Weights of a small GPT-style language model, trained from scratch on English Wikipedia: width 96, a variant of SOAP for these matrices.
Each number is 50 + 10 x the weight over the matrix's rms, rounded and kept within 0 to 99. Layers, rows and columns count from 0.

# layer 2 MLP up, 384x96, rms 0.316, rows 119-155, columns 0-95
55 52 58 44 39 40 53 64 46 50 34 40 50 49 47 30 41 46 55 40 30 24 37 50 54 44 48 47 60 68 39 48 67 42 57 45 56 60 51 51 49 36 48 51 48 38 52 57 61 52 64 48 70 44 44 38 42 26 50 58 39 53 53 58 48 57 44 49 68 50 58 48 49 61 45 41 70 46 60 56 63 41 53 60 62 47 65 41 47 75 47 51 43 65 35 44
38 68 42 40 55 54 49 55 44 74 52 60 47 40 52 54 45 52 59 36 44 43 48 53 53 50 31 38 52 53 52 44 69 54 59 53 61 67 31 50 37 51 46 45 49 54 62 60 55 51 57 51 33 54 43 35 68 68 48 41 45 53 40 35 39 61 56 53 53 47 53 47 50 39 53 67 56 56 35 47 51 68 56 35 71 57 53 49 51 58 51 42 46 58 47 33
47 41 43 47 47 34 49 40 39 45 58 43 57 43 39 44 49 30 62 55 48 35 56 55 51 57 39 61 49 72 50 55 48 52 47 47 61 44 43 50 55 49 42 54 51 59 59 55 54 64 52 41 42 60 53 26 51 43 55 39 74 59 33 50 34 64 54 47 39 50 72 23 40 75 71 39 68 50 56 44 63 35 68 48 52 56 52 43 27 52 42 58 54 60 48 66
66 53 35 66 48 41 70 29 47 64 56 78 47 52 45 39 45 56 62 44 33 66 58 46 49 58 44 61 58 60 65 42 61 46 44 41 58 45 38 48 60 49 32 42 57 58 75 42 70 49 49 58 36 47 56 56 48 58 46 33 55 56 54 41 53 28 61 61 41 65 43 49 41 57 47 47 65 59 63 49 46 59 42 63 55 62 59 47 46 44 52 44 51 28 45 49
40 67 52 31 62 77 50 46 44 48 56 34 64 56 38 48 33 38 71 44 46 40 45 33 48 54 46 44 39 42 61 35 45 49 45 44 49 62 56 73 61 46 66 43 47 60 67 38 38 64 62 43 52 40 48 49 56 59 45 38 43 77 69 49 49 49 51 55 51 56 49 47 44 40 48 47 48 31 59 58 55 47 46 55 55 46 45 62 42 70 39 46 55 47 40 59
44 61 41 40 60 56 69 39 53 46 53 52 61 49 50 70 56 53 52 48 58 20 49 54 69 65 54 46 51 67 49 52 75 44 60 39 45 38 47 42 44 45 30 43 43 63 63 39 60 44 52 65 55 48 36 44 52 39 50 52 26 50 50 41 51 53 63 66 58 50 48 33 44 73 47 34 59 57 46 46 59 53 29 54 66 44 60 41 42 51 43 35 72 47 48 67
54 55 69 32 48 49 53 55 40 58 77 38 63 59 48 51 48 28 60 52 53 64 40 25 57 48 40 61 65 69 49 47 63 42 42 48 49 55 41 49 36 53 46 58 40 34 72 58 39 44 51 61 51 45 52 42 46 53 46 50 30 83 53 66 53 60 46 58 61 47 44 31 60 57 40 61 39 40 50 50 60 46 53 55 51 47 46 39 45 60 60 45 36 43 48 63
51 46 31 43 63 38 44 51 40 44 48 54 41 40 64 57 68 40 33 47 57 47 59 59 30 58 57 38 51 59 73 55 57 78 39 38 45 46 37 47 60 54 54 49 62 56 49 47 70 43 43 57 51 69 55 48 65 55 51 44 43 52 67 46 51 43 53 63 58 41 78 59 49 61 58 51 66 64 44 60 49 51 33 50 43 51 55 49 40 48 46 51 59 48 61 52
63 46 45 62 48 58 47 45 46 62 50 50 59 32 38 32 60 50 45 41 44 52 69 62 50 56 58 45 48 60 51 54 37 46 49 62 53 52 45 72 39 56 61 48 32 59 62 68 44 55 48 50 41 38 53 44 25 47 37 56 62 43 56 57 54 27 48 57 49 48 53 68 49 43 64 26 41 47 76 46 31 39 40 60 44 54 40 56 55 41 43 60 52 41 36 54
56 36 57 35 65 45 52 62 39 59 49 57 55 42 41 50 43 36 69 34 37 61 59 42 52 42 53 56 38 54 36 52 38 51 50 52 44 46 53 59 45 58 42 52 49 40 56 34 40 63 40 36 74 33 63 56 54 35 36 49 41 69 53 58 55 54 49 36 46 60 53 36 69 47 48 46 54 59 53 49 64 47 51 48 50 61 54 49 44 55 48 52 54 49 54 44
51 44 22 43 31 58 58 42 30 48 52 57 57 56 38 53 37 62 63 63 45 59 47 49 53 55 56 49 37 62 29 56 51 44 68 50 49 62 44 68 57 58 49 58 59 43 54 69 28 56 53 41 54 53 63 38 56 57 40 63 37 26 52 50 50 44 40 41 44 62 57 68 51 42 53 38 54 50 52 42 52 57 45 44 67 52 60 65 55 44 54 53 51 61 47 39
45 32 42 58 36 58 54 40 53 52 57 59 28 45 40 43 54 58 42 46 59 42 49 51 36 55 44 61 52 47 57 45 69 46 63 41 53 38 44 58 55 48 49 48 54 39 60 52 39 49 49 51 61 51 55 59 62 42 45 35 64 64 73 55 39 57 54 50 48 38 47 56 45 31 59 48 61 45 69 56 55 53 51 57 58 57 61 59 44 38 46 56 50 44 48 46
58 42 61 43 55 69 46 56 42 73 54 36 50 49 47 64 43 56 60 42 55 52 66 42 50 45 50 54 53 65 60 31 56 53 69 53 49 55 45 30 58 51 52 43 43 50 43 56 46 28 42 54 39 51 55 42 45 54 42 35 44 63 47 40 49 55 64 51 65 42 51 45 60 48 38 65 57 35 45 62 57 62 40 33 49 52 49 44 36 55 45 47 50 50 60 54
57 73 41 43 46 55 45 40 38 58 44 67 45 34 57 54 49 35 54 54 54 51 57 57 46 43 58 38 41 74 50 49 61 46 33 59 74 40 36 40 56 53 46 52 54 26 66 49 63 43 43 62 49 47 49 61 54 56 64 52 66 57 47 44 49 43 41 54 40 47 37 36 40 61 43 52 40 51 37 72 35 39 56 46 33 68 61 51 60 42 49 46 54 56 66 57
44 34 47 43 44 52 61 46 58 34 52 61 42 42 50 41 59 51 58 48 59 54 42 41 28 42 34 38 39 38 51 52 63 61 62 55 59 68 58 57 57 41 57 43 46 36 66 62 30 51 55 43 52 62 70 46 56 53 54 57 36 71 42 43 38 43 50 60 61 73 54 46 46 58 60 38 48 60 40 39 49 46 51 67 49 45 41 54 28 70 42 47 53 63 43 42
53 43 42 40 34 46 48 62 58 52 60 53 52 54 40 38 60 31 49 42 62 67 56 53 38 60 39 52 39 69 55 46 55 41 57 54 49 50 54 58 55 60 40 58 61 37 54 49 50 36 51 32 50 46 69 52 42 56 73 46 50 56 48 33 54 30 61 51 60 19 56 51 44 50 51 56 48 60 58 56 48 71 42 53 34 68 49 53 53 58 52 56 53 64 57 61
39 65 38 52 55 44 57 34 60 40 36 46 55 48 42 58 56 67 46 44 41 55 62 57 56 32 52 64 51 51 44 61 54 39 45 61 49 60 38 40 43 49 42 42 40 28 55 68 36 58 52 61 46 53 45 68 38 43 46 60 52 58 45 59 37 57 38 52 49 47 46 35 53 54 47 52 48 54 48 71 68 40 41 52 58 23 56 65 41 54 48 39 37 52 39 49
61 41 47 40 60 57 43 61 35 41 44 50 57 49 41 37 62 38 39 43 47 39 48 44 53 51 45 42 67 55 37 53 35 43 61 44 58 49 57 27 52 48 56 44 52 47 56 45 70 56 46 44 66 33 47 40 37 45 80 68 53 64 58 39 54 55 53 38 54 51 59 27 50 61 60 54 45 44 48 56 37 41 47 53 41 49 49 43 59 60 43 45 51 58 52 29
70 44 46 57 49 57 70 33 54 63 42 47 67 39 49 42 49 48 66 58 42 39 55 53 57 38 53 50 53 49 50 43 63 45 50 31 45 40 46 44 44 64 63 58 36 36 38 40 52 57 50 45 57 51 39 59 41 73 51 31 46 64 36 54 49 34 41 52 45 34 36 61 48 50 64 37 31 51 64 56 43 29 53 47 43 71 59 41 58 58 70 52 67 38 67 43
46 51 61 48 56 45 39 60 40 50 63 54 55 36 42 65 54 45 40 34 45 53 59 61 49 34 47 46 33 61 55 48 33 53 52 46 66 58 48 41 40 40 53 42 52 52 49 47 44 39 43 37 50 58 60 53 49 54 44 54 53 41 45 53 44 81 60 39 47 47 47 46 46 74 54 47 62 55 47 52 54 41 60 35 64 46 67 56 36 49 52 40 55 49 40 63
37 46 54 48 56 30 55 44 39 51 53 49 54 53 41 56 52 44 49 38 61 52 52 55 59 28 58 51 59 59 62 45 61 43 57 37 46 44 53 53 72 46 48 54 22 46 40 59 46 42 48 32 67 52 33 41 70 51 43 44 47 65 61 41 61 60 49 55 50 56 51 35 32 43 46 46 59 36 69 49 56 52 54 53 35 46 47 68 36 47 56 56 62 59 57 58
31 39 50 59 52 64 47 54 45 37 76 43 34 39 52 37 45 49 50 35 55 45 45 35 54 45 77 49 44 52 59 39 72 41 59 43 47 61 41 62 52 59 38 36 50 56 42 53 49 35 62 44 34 47 49 62 41 56 39 51 36 39 58 47 53 50 49 55 60 48 47 53 72 74 57 41 56 56 51 46 63 80 43 73 53 40 63 50 25 56 58 53 30 48 56 47
35 49 68 49 58 32 52 45 55 69 56 59 54 54 67 55 54 42 48 35 44 53 58 45 48 50 41 48 50 71 47 35 47 38 59 72 45 58 51 54 36 41 64 57 48 51 51 41 55 49 51 54 44 55 66 37 62 54 40 64 55 74 47 54 57 47 34 65 41 31 57 55 53 49 48 50 36 58 42 27 52 39 32 60 45 52 43 51 69 73 51 46 44 57 57 41
55 38 43 46 54 50 74 53 56 29 59 42 43 41 60 64 59 52 62 35 63 47 44 58 48 31 49 66 48 63 53 52 50 37 55 50 55 49 28 58 56 28 22 46 61 50 40 41 51 68 64 62 39 54 52 50 38 40 51 47 47 50 57 34 49 40 39 67 58 54 61 56 52 58 59 33 64 47 59 53 59 62 25 59 64 61 45 64 63 68 43 39 66 55 63 38
53 50 40 59 49 60 56 24 66 69 45 43 54 42 51 51 33 49 61 61 51 41 51 42 46 49 41 43 59 47 53 67 63 58 58 58 50 63 49 39 70 37 51 61 42 47 46 43 40 57 70 55 37 54 38 43 55 41 37 56 55 46 68 67 15 60 52 65 55 55 47 62 45 47 40 38 44 49 60 52 46 54 64 28 46 47 62 55 47 52 50 57 65 37 45 29
37 61 31 45 42 57 37 44 51 59 33 33 52 47 54 43 51 45 51 41 54 54 48 40 52 47 44 48 42 44 44 54 34 43 37 59 55 45 54 45 48 67 41 64 52 43 61 51 48 66 56 61 57 57 53 52 48 50 54 51 46 60 56 65 55 47 39 43 65 55 48 54 34 52 46 49 47 51 31 52 50 54 38 32 48 57 32 39 46 30 72 56 72 40 61 53
63 45 48 47 76 61 48 46 62 53 67 47 28 37 56 40 54 43 63 60 52 63 58 32 25 47 28 59 42 24 62 42 51 71 50 53 53 49 58 64 50 51 56 70 45 59 58 54 30 61 47 37 44 40 64 64 39 72 63 37 62 58 60 43 61 47 56 50 46 54 57 38 66 63 55 48 37 45 49 50 48 47 59 60 45 34 51 38 46 48 33 51 44 59 55 53
53 37 78 56 35 37 43 58 64 36 62 31 51 39 50 61 48 50 55 55 49 36 68 49 46 51 44 50 50 48 38 45 66 58 39 60 66 48 52 59 36 41 53 65 48 40 60 44 32 53 67 39 40 34 60 37 49 60 49 49 46 49 55 47 52 61 51 55 58 45 54 47 50 67 48 59 41 64 41 35 56 51 51 45 35 44 55 53 37 60 47 33 52 33 47 47
58 61 48 45 51 65 37 39 60 48 57 38 40 54 53 51 52 31 53 53 38 49 59 36 45 41 50 56 46 39 75 52 67 43 62 55 49 50 44 51 56 60 57 52 28 53 61 57 51 59 45 49 60 58 46 48 47 42 52 26 42 44 70 44 55 68 21 48 42 67 46 35 63 41 66 68 47 58 56 51 33 56 47 46 40 52 50 44 56 31 45 44 46 62 40 59
46 42 45 25 48 68 49 51 28 50 57 48 52 57 35 52 56 59 50 44 43 55 57 52 48 57 58 66 58 76 37 56 49 55 46 34 47 50 39 45 48 37 50 42 54 41 45 62 53 53 48 55 48 43 50 50 51 66 56 47 34 47 56 62 56 41 64 38 62 42 41 40 50 61 81 27 58 38 60 53 36 53 49 43 34 48 50 51 44 53 43 46 50 45 61 63
65 68 41 65 62 60 49 49 37 43 42 52 58 35 58 45 52 45 34 47 46 37 47 55 50 41 40 54 63 58 67 50 43 54 58 54 74 47 73 59 51 48 42 47 26 36 55 58 57 46 50 52 31 47 50 55 52 52 45 38 59 49 42 69 46 50 42 47 48 56 55 58 52 62 49 54 49 43 45 62 36 71 62 58 49 50 62 46 52 42 40 37 54 56 44 44
46 36 73 57 56 42 43 47 53 58 62 24 31 53 47 43 42 45 55 42 44 52 31 37 60 41 61 55 67 76 56 45 40 37 52 39 48 52 43 42 54 38 39 45 51 60 50 43 48 35 45 48 49 33 55 47 59 50 53 59 42 59 81 59 43 58 54 44 66 41 62 52 37 56 38 63 48 54 48 54 61 30 66 42 70 52 60 52 52 68 49 48 45 56 48 46
37 47 50 31 56 46 66 37 44 42 51 46 44 48 41 59 59 56 54 37 57 59 55 44 47 54 35 39 50 46 45 40 42 43 53 46 51 53 60 42 60 64 47 44 55 49 55 60 42 41 34 40 65 54 51 54 36 48 51 55 49 56 55 59 47 44 35 37 54 61 40 33 36 41 61 49 59 42 44 53 64 59 51 45 47 56 53 58 48 54 47 60 57 65 40 57
37 41 54 61 35 64 57 47 45 60 41 53 64 53 53 51 57 41 48 49 48 43 41 41 56 57 62 59 22 48 46 41 66 57 46 61 49 48 63 40 46 35 61 52 38 53 51 47 46 49 50 58 59 39 45 35 58 35 53 25 46 68 62 50 60 39 44 46 50 50 53 56 59 51 47 39 41 54 61 61 50 46 40 47 48 54 61 56 34 56 49 70 64 61 64 54
56 55 33 43 74 41 50 60 46 43 46 65 49 42 50 57 40 33 48 53 52 41 44 26 52 46 71 35 56 60 53 40 49 44 53 44 55 65 54 63 50 56 50 44 64 34 75 45 39 46 55 60 61 56 47 64 57 51 60 36 40 47 38 46 52 34 60 60 36 46 48 52 31 48 41 62 57 72 51 67 53 49 47 11 49 61 60 63 40 53 56 64 51 66 38 58
28 45 50 46 56 52 47 47 43 56 52 53 64 60 45 47 40 52 55 51 53 45 69 41 56 32 43 33 58 59 56 45 62 56 50 64 47 41 57 53 52 51 65 30 45 33 37 54 40 37 61 39 58 51 64 73 51 50 34 63 42 52 38 66 46 58 47 61 44 54 43 45 26 43 50 34 39 56 46 63 53 40 68 41 50 52 65 57 41 54 56 74 53 59 43 52
60 49 33 55 54 57 63 48 70 51 61 36 44 44 43 40 62 58 32 43 59 39 51 52 58 50 50 71 66 74 53 48 51 49 64 53 64 39 62 47 43 40 58 56 53 50 51 52 34 57 41 52 41 53 66 54 51 49 28 61 50 55 38 38 38 60 58 54 55 59 56 58 62 41 34 51 63 41 46 56 43 61 37 58 36 37 42 49 59 59 47 50 44 61 60 55
# layer 2 MLP down (transposed), 384x96, rms 0.306, rows 119-154, columns 0-95
51 53 51 38 52 41 63 31 57 55 53 45 34 54 52 47 53 49 55 54 58 56 52 59 44 50 49 64 47 53 52 53 46 52 52 58 54 62 55 42 52 57 50 57 42 55 45 56 25 53 67 56 31 64 49 57 70 57 56 65 55 38 44 60 66 51 56 57 33 25 53 60 56 37 64 53 34 54 57 45 60 37 51 42 44 44 48 47 48 62 54 55 60 37 46 45
36 54 31 62 45 37 46 75 60 55 41 54 41 57 35 40 68 45 44 36 57 42 68 42 56 42 37 48 39 63 46 55 59 57 66 61 48 42 53 61 43 51 49 59 56 46 43 42 43 30 57 52 77 51 51 39 46 42 52 41 59 37 45 67 52 65 53 50 53 60 44 53 47 60 51 62 48 60 44 46 49 56 29 34 56 54 49 26 50 45 50 36 60 67 37 43
51 79 49 34 56 59 52 30 34 48 57 42 57 55 58 38 57 56 56 35 46 59 40 45 40 34 44 54 45 66 74 44 31 60 40 56 68 56 52 33 59 41 53 45 58 40 52 67 49 52 54 51 42 41 56 62 49 63 35 46 38 37 76 52 51 47 56 38 71 61 57 69 55 38 53 45 60 53 58 42 43 60 34 33 59 56 46 42 41 40 47 51 45 26 39 61
63 44 30 49 48 53 48 30 64 62 45 73 55 75 48 60 34 40 63 30 54 41 45 55 38 64 43 52 49 46 47 60 57 60 44 22 53 65 50 33 44 51 47 61 49 55 35 44 45 31 44 38 60 49 47 38 41 70 49 58 59 61 46 47 64 39 66 45 59 57 41 62 44 59 56 43 52 40 54 41 42 38 57 64 46 50 64 54 54 46 40 39 40 52 52 51
44 61 40 54 57 46 54 47 63 55 62 63 60 53 59 47 35 63 29 48 41 35 45 60 45 46 61 42 65 62 39 58 48 48 40 56 37 62 55 49 41 71 49 48 62 48 75 36 51 38 59 28 42 53 44 49 49 38 50 51 40 35 65 45 35 53 30 61 36 42 61 46 46 49 36 48 46 47 61 45 62 45 34 66 48 52 53 60 46 54 50 61 50 35 66 56
56 43 51 46 56 33 41 55 50 51 52 49 57 42 39 35 47 66 40 54 48 48 50 68 67 44 51 29 53 45 48 49 49 47 46 54 56 53 55 63 51 68 44 35 49 59 62 60 53 48 76 26 56 55 48 29 46 73 50 32 45 47 46 68 59 58 31 52 30 60 56 36 55 64 54 55 44 59 62 39 58 53 55 36 47 56 55 30 63 54 58 57 42 37 46 58
58 45 58 15 29 48 30 41 40 43 44 48 71 49 55 39 56 43 57 58 39 42 34 69 51 55 39 37 52 64 61 44 39 47 52 45 47 52 46 53 45 29 60 51 70 53 58 50 49 38 39 51 52 58 71 57 58 55 46 49 60 41 43 67 71 41 57 54 58 46 49 63 41 31 70 47 46 55 44 47 63 51 51 51 52 47 40 39 55 34 59 47 58 47 58 51
44 57 40 69 58 66 49 64 68 48 44 69 63 57 65 55 44 49 51 45 51 49 42 64 46 50 54 54 65 40 38 39 73 46 61 56 52 39 29 41 46 46 56 51 48 33 41 54 56 59 39 57 56 41 30 59 45 47 51 49 43 42 55 52 65 58 43 60 32 68 47 39 56 58 39 47 67 52 50 50 44 51 55 53 47 46 44 49 66 51 52 49 45 56 52 57
44 38 58 58 57 43 58 64 43 50 41 42 31 31 62 68 63 46 50 67 51 35 45 53 39 33 55 33 60 28 36 53 58 63 52 44 54 55 40 57 61 54 63 50 53 47 59 43 56 34 48 67 57 56 56 53 29 59 56 44 62 45 55 30 41 51 42 81 43 35 66 50 39 63 55 50 53 56 44 42 55 53 31 59 52 40 46 38 60 53 41 36 62 62 59 38
50 51 49 38 51 46 54 55 56 49 43 45 40 53 36 62 45 60 60 61 63 57 58 63 52 46 53 36 52 49 45 62 47 56 42 57 54 43 52 48 38 64 39 50 63 45 54 51 44 48 52 34 65 47 55 35 53 37 56 56 63 56 56 49 59 51 49 52 57 53 52 58 65 47 65 64 40 61 52 44 69 55 51 62 61 55 49 42 43 34 56 52 43 60 40 44
49 48 58 66 57 50 53 54 44 49 43 33 50 61 60 38 49 46 61 50 56 55 51 40 59 49 39 39 49 64 57 53 57 49 59 55 54 41 42 58 45 47 35 32 40 55 58 60 50 38 37 58 52 51 70 44 56 45 49 61 33 45 50 51 51 76 55 48 70 84 74 55 55 50 33 57 34 43 28 40 63 65 40 53 43 29 70 51 48 47 29 40 44 35 59 42
43 72 64 36 76 41 56 69 61 60 43 51 64 46 47 59 38 47 66 41 48 58 62 57 54 67 46 51 61 49 39 47 48 38 42 41 35 46 58 48 42 62 58 66 46 59 54 44 40 65 46 48 56 41 47 43 50 50 59 58 47 48 45 46 62 55 46 38 54 58 68 44 43 58 55 45 43 36 45 55 32 36 62 38 49 57 52 46 50 42 45 49 48 60 48 54
54 61 60 44 43 44 53 52 62 55 57 62 61 70 56 44 57 55 49 57 41 60 45 54 59 50 64 49 49 58 58 49 57 46 50 51 52 44 62 54 46 32 48 46 48 46 47 56 53 47 53 54 67 60 42 52 66 48 66 51 63 50 48 61 43 46 60 58 47 40 54 63 48 49 44 53 57 35 49 43 47 65 62 56 58 48 42 52 55 58 51 48 61 57 53 54
69 51 46 62 59 48 42 51 57 57 44 42 33 54 39 45 56 45 50 64 37 63 44 37 70 40 56 53 56 52 50 66 70 54 65 59 48 65 45 64 62 43 39 33 34 52 52 43 68 49 44 69 45 55 66 59 45 41 56 27 52 41 44 49 53 51 61 50 63 57 30 37 59 34 60 52 55 43 35 57 26 55 44 48 48 52 57 44 48 57 55 46 60 57 40 46
50 46 48 53 38 40 43 47 47 45 57 64 56 62 43 44 52 42 50 71 52 39 52 51 36 38 59 47 49 47 71 52 57 63 45 49 50 42 55 56 53 46 39 47 32 60 46 67 46 62 57 32 33 41 53 38 50 52 53 56 54 66 42 47 52 45 49 69 48 34 32 54 49 57 44 60 58 43 37 41 39 32 63 41 53 49 59 40 54 47 56 40 52 50 50 50
43 54 53 55 42 62 51 44 53 53 26 37 51 48 39 37 52 43 50 56 39 52 49 40 51 43 57 48 49 42 58 50 42 54 51 59 48 61 45 44 60 59 42 63 55 49 52 51 45 49 60 63 57 49 52 39 51 54 43 47 54 63 52 50 39 58 51 52 41 53 58 51 60 45 39 55 51 45 58 34 78 56 49 49 59 42 56 58 56 51 61 60 47 56 54 64
33 36 43 40 51 45 35 41 39 72 45 58 49 68 60 33 46 44 51 43 33 49 41 40 57 49 49 52 62 45 57 39 55 42 54 29 49 34 60 60 48 47 42 60 49 55 41 37 51 62 45 39 37 42 39 34 41 44 50 55 57 42 40 56 42 49 57 50 48 48 39 51 61 43 43 55 54 54 48 43 55 54 45 62 47 64 44 44 68 52 53 48 33 43 52 43
58 48 33 57 42 47 38 39 55 73 68 58 42 59 55 66 58 50 49 46 59 49 57 47 45 46 55 47 54 44 45 52 51 58 51 53 57 49 44 55 54 39 64 48 36 50 44 52 41 54 51 42 56 43 53 57 48 57 40 35 55 46 53 64 55 46 50 76 41 47 25 65 50 45 43 50 61 59 55 45 70 58 60 43 42 39 46 47 59 40 47 51 51 45 57 37
52 35 48 43 31 62 71 55 43 73 32 40 58 56 52 51 31 63 46 42 52 47 49 68 64 48 56 75 49 50 42 36 74 45 53 42 59 39 53 52 47 49 47 43 53 50 43 52 68 53 55 63 61 63 52 48 36 76 49 58 40 43 33 45 61 36 75 56 50 47 19 55 62 37 62 45 35 55 60 42 52 35 43 28 53 60 45 42 38 39 55 53 45 45 47 65
65 54 46 42 65 75 38 44 60 41 53 51 41 53 66 45 63 43 36 49 67 61 55 76 49 56 63 55 50 47 60 38 41 60 49 38 46 55 57 61 50 48 49 57 63 67 61 61 46 52 45 60 48 37 44 38 45 60 63 55 45 55 56 50 53 32 74 31 49 62 41 37 48 43 44 26 51 53 35 49 48 58 50 46 48 45 32 65 43 59 36 59 50 49 48 43
58 43 61 48 44 29 29 38 53 54 31 52 58 49 35 50 44 45 47 67 52 45 55 53 51 45 30 46 52 55 57 31 63 46 42 62 55 39 56 37 59 43 49 53 61 55 61 57 45 45 48 36 60 38 34 39 47 44 68 56 57 46 59 57 53 45 53 46 65 47 54 37 59 32 48 57 61 40 45 53 63 42 51 62 48 54 47 42 37 39 52 71 63 57 35 47
55 67 58 46 53 44 42 54 55 38 49 54 62 66 54 42 56 59 62 53 50 57 56 41 44 53 66 44 62 51 48 44 26 57 39 48 42 71 53 55 59 33 50 53 58 35 47 24 46 57 30 64 34 56 58 40 34 58 44 29 32 43 47 45 45 57 50 50 38 47 44 46 51 51 51 76 43 64 43 64 43 56 53 51 60 37 54 43 48 69 51 42 54 55 51 42
60 50 72 40 68 52 58 43 57 63 43 53 48 48 61 60 56 49 50 56 55 58 50 37 37 37 71 74 59 48 49 49 46 38 50 61 55 35 53 44 59 49 45 51 64 64 53 37 56 51 54 55 44 42 57 57 51 66 62 31 42 56 60 52 56 37 57 49 58 46 57 41 56 56 67 54 51 48 51 56 56 46 36 42 33 56 63 50 69 53 49 40 60 39 49 64
53 46 39 47 43 53 55 35 46 67 24 39 52 55 62 44 38 40 63 45 61 59 65 56 36 35 46 71 57 43 50 39 49 52 47 41 39 52 62 44 59 51 47 43 48 64 38 52 51 20 50 42 40 20 61 46 51 42 37 45 48 73 55 55 56 64 49 49 57 53 33 39 52 70 48 28 63 61 48 50 48 56 38 68 53 43 56 40 66 71 31 64 39 61 36 62
53 30 46 64 43 35 62 62 34 31 57 45 49 47 49 51 53 50 43 66 62 48 54 48 47 41 60 61 44 43 48 49 37 61 51 57 49 48 40 52 50 43 67 47 36 41 64 52 55 62 48 28 47 44 63 49 37 42 56 26 54 60 43 46 46 48 33 57 49 54 39 58 47 52 52 42 49 75 47 46 56 52 52 47 52 50 37 46 49 44 55 52 39 47 63 20
43 61 50 41 50 52 28 25 40 56 34 57 53 60 52 47 51 30 62 56 45 43 68 42 63 62 57 47 42 52 52 52 35 63 42 48 62 33 51 27 51 47 51 53 41 76 48 66 47 56 56 54 53 49 41 43 48 47 52 51 41 56 50 48 53 39 55 51 59 48 48 61 48 48 48 52 62 54 45 52 46 38 46 65 57 56 54 31 40 51 43 63 36 38 44 55
60 47 49 64 37 59 45 46 44 67 37 52 65 49 39 52 53 45 42 56 48 32 46 30 51 42 47 47 53 43 55 56 39 46 61 35 46 48 57 48 45 77 64 58 37 57 48 57 57 56 69 37 57 46 62 53 60 53 33 48 63 51 40 49 45 32 51 63 39 55 48 52 52 53 77 35 48 41 30 33 27 34 36 61 57 58 43 47 51 75 60 60 31 55 63 25
47 73 54 52 39 52 53 48 62 55 68 54 44 53 49 35 63 59 71 35 54 64 50 47 41 51 60 39 57 49 56 50 38 48 43 55 47 61 45 46 53 40 48 27 55 67 32 38 64 51 54 43 55 50 63 52 44 44 60 38 51 42 45 65 61 59 64 51 45 66 45 45 57 46 50 54 36 52 58 50 51 50 65 47 45 61 35 62 61 51 56 57 58 52 56 46
41 49 47 56 40 44 58 86 38 41 56 54 47 45 43 30 40 56 56 38 59 48 44 45 45 47 42 42 54 36 60 62 38 62 56 42 59 58 53 49 40 62 48 32 36 54 51 55 39 38 56 32 43 53 46 27 48 54 55 59 34 60 63 58 72 65 54 41 47 46 56 58 59 42 36 51 48 55 58 41 48 56 43 30 57 59 58 42 46 50 35 55 40 34 61 52
57 30 56 62 61 57 54 60 43 52 54 51 37 52 64 58 56 47 37 47 63 56 62 56 52 42 53 53 63 45 36 65 55 53 65 67 64 45 62 42 55 45 60 36 48 48 43 58 50 35 49 63 43 54 58 48 54 56 62 39 51 74 47 52 58 66 54 63 33 51 47 51 51 51 42 52 43 57 43 40 57 47 43 61 38 50 36 45 45 39 51 29 43 55 56 49
79 58 49 30 39 58 59 47 52 53 46 42 53 44 60 49 53 43 49 50 46 29 48 54 67 36 38 65 42 44 43 57 49 40 45 52 49 40 50 43 31 53 53 72 44 47 37 56 54 58 44 47 57 66 59 63 65 45 59 53 64 50 47 65 65 54 63 41 55 55 55 48 67 52 57 45 45 53 42 61 32 43 46 58 54 54 50 53 53 49 42 58 70 48 29 48
46 32 56 70 62 55 43 53 30 42 39 55 53 57 38 66 41 49 32 34 52 55 45 44 46 48 43 60 48 43 38 61 50 49 56 47 60 53 59 55 45 39 33 48 35 57 58 63 55 52 52 50 55 51 54 39 38 49 47 41 39 49 46 53 59 68 63 64 62 41 52 59 59 51 57 59 52 28 36 13 51 49 50 36 22 46 30 55 54 53 29 52 28 40 48 53
66 58 44 51 48 49 53 63 63 46 50 53 53 38 47 47 31 46 61 51 48 47 51 53 48 50 54 50 51 38 51 51 52 62 36 50 41 51 45 45 48 50 47 54 56 45 43 43 59 64 56 69 48 44 39 47 57 61 60 49 46 56 37 45 42 47 47 60 33 46 52 59 69 40 55 49 32 51 61 60 31 43 40 56 48 42 56 41 56 49 46 42 45 54 53 42
51 54 35 47 47 41 38 54 58 53 32 57 47 55 51 43 47 71 70 59 44 46 36 49 57 41 52 50 30 42 51 48 67 58 67 49 38 52 53 56 47 57 48 66 68 49 52 41 45 57 48 38 49 47 59 36 63 47 42 34 65 55 45 43 54 52 48 55 60 45 57 68 52 44 52 43 44 51 61 39 51 38 38 37 49 54 43 48 37 53 58 54 58 61 33 55
61 48 54 50 64 52 41 44 60 48 53 55 26 43 52 54 41 53 51 62 46 46 56 45 47 54 67 47 50 39 28 34 66 64 45 62 42 55 43 36 69 55 59 52 56 47 46 50 42 46 50 52 57 77 54 54 50 49 54 49 42 63 44 38 36 53 42 41 25 47 47 47 47 46 51 55 61 67 53 47 57 61 44 53 62 61 47 43 40 50 29 55 53 67 37 66
38 37 52 45 42 59 56 51 47 58 42 50 58 64 38 42 35 50 51 63 61 55 46 53 49 53 54 48 52 47 69 44 57 50 46 34 60 61 38 27 34 63 51 40 56 52 37 65 50 37 40 49 33 33 65 56 53 46 54 28 56 79 35 52 60 49 50 31 53 30 36 47 73 43 60 48 62 39 52 53 49 53 45 75 59 37 58 65 50 38 52 41 41 69 54 44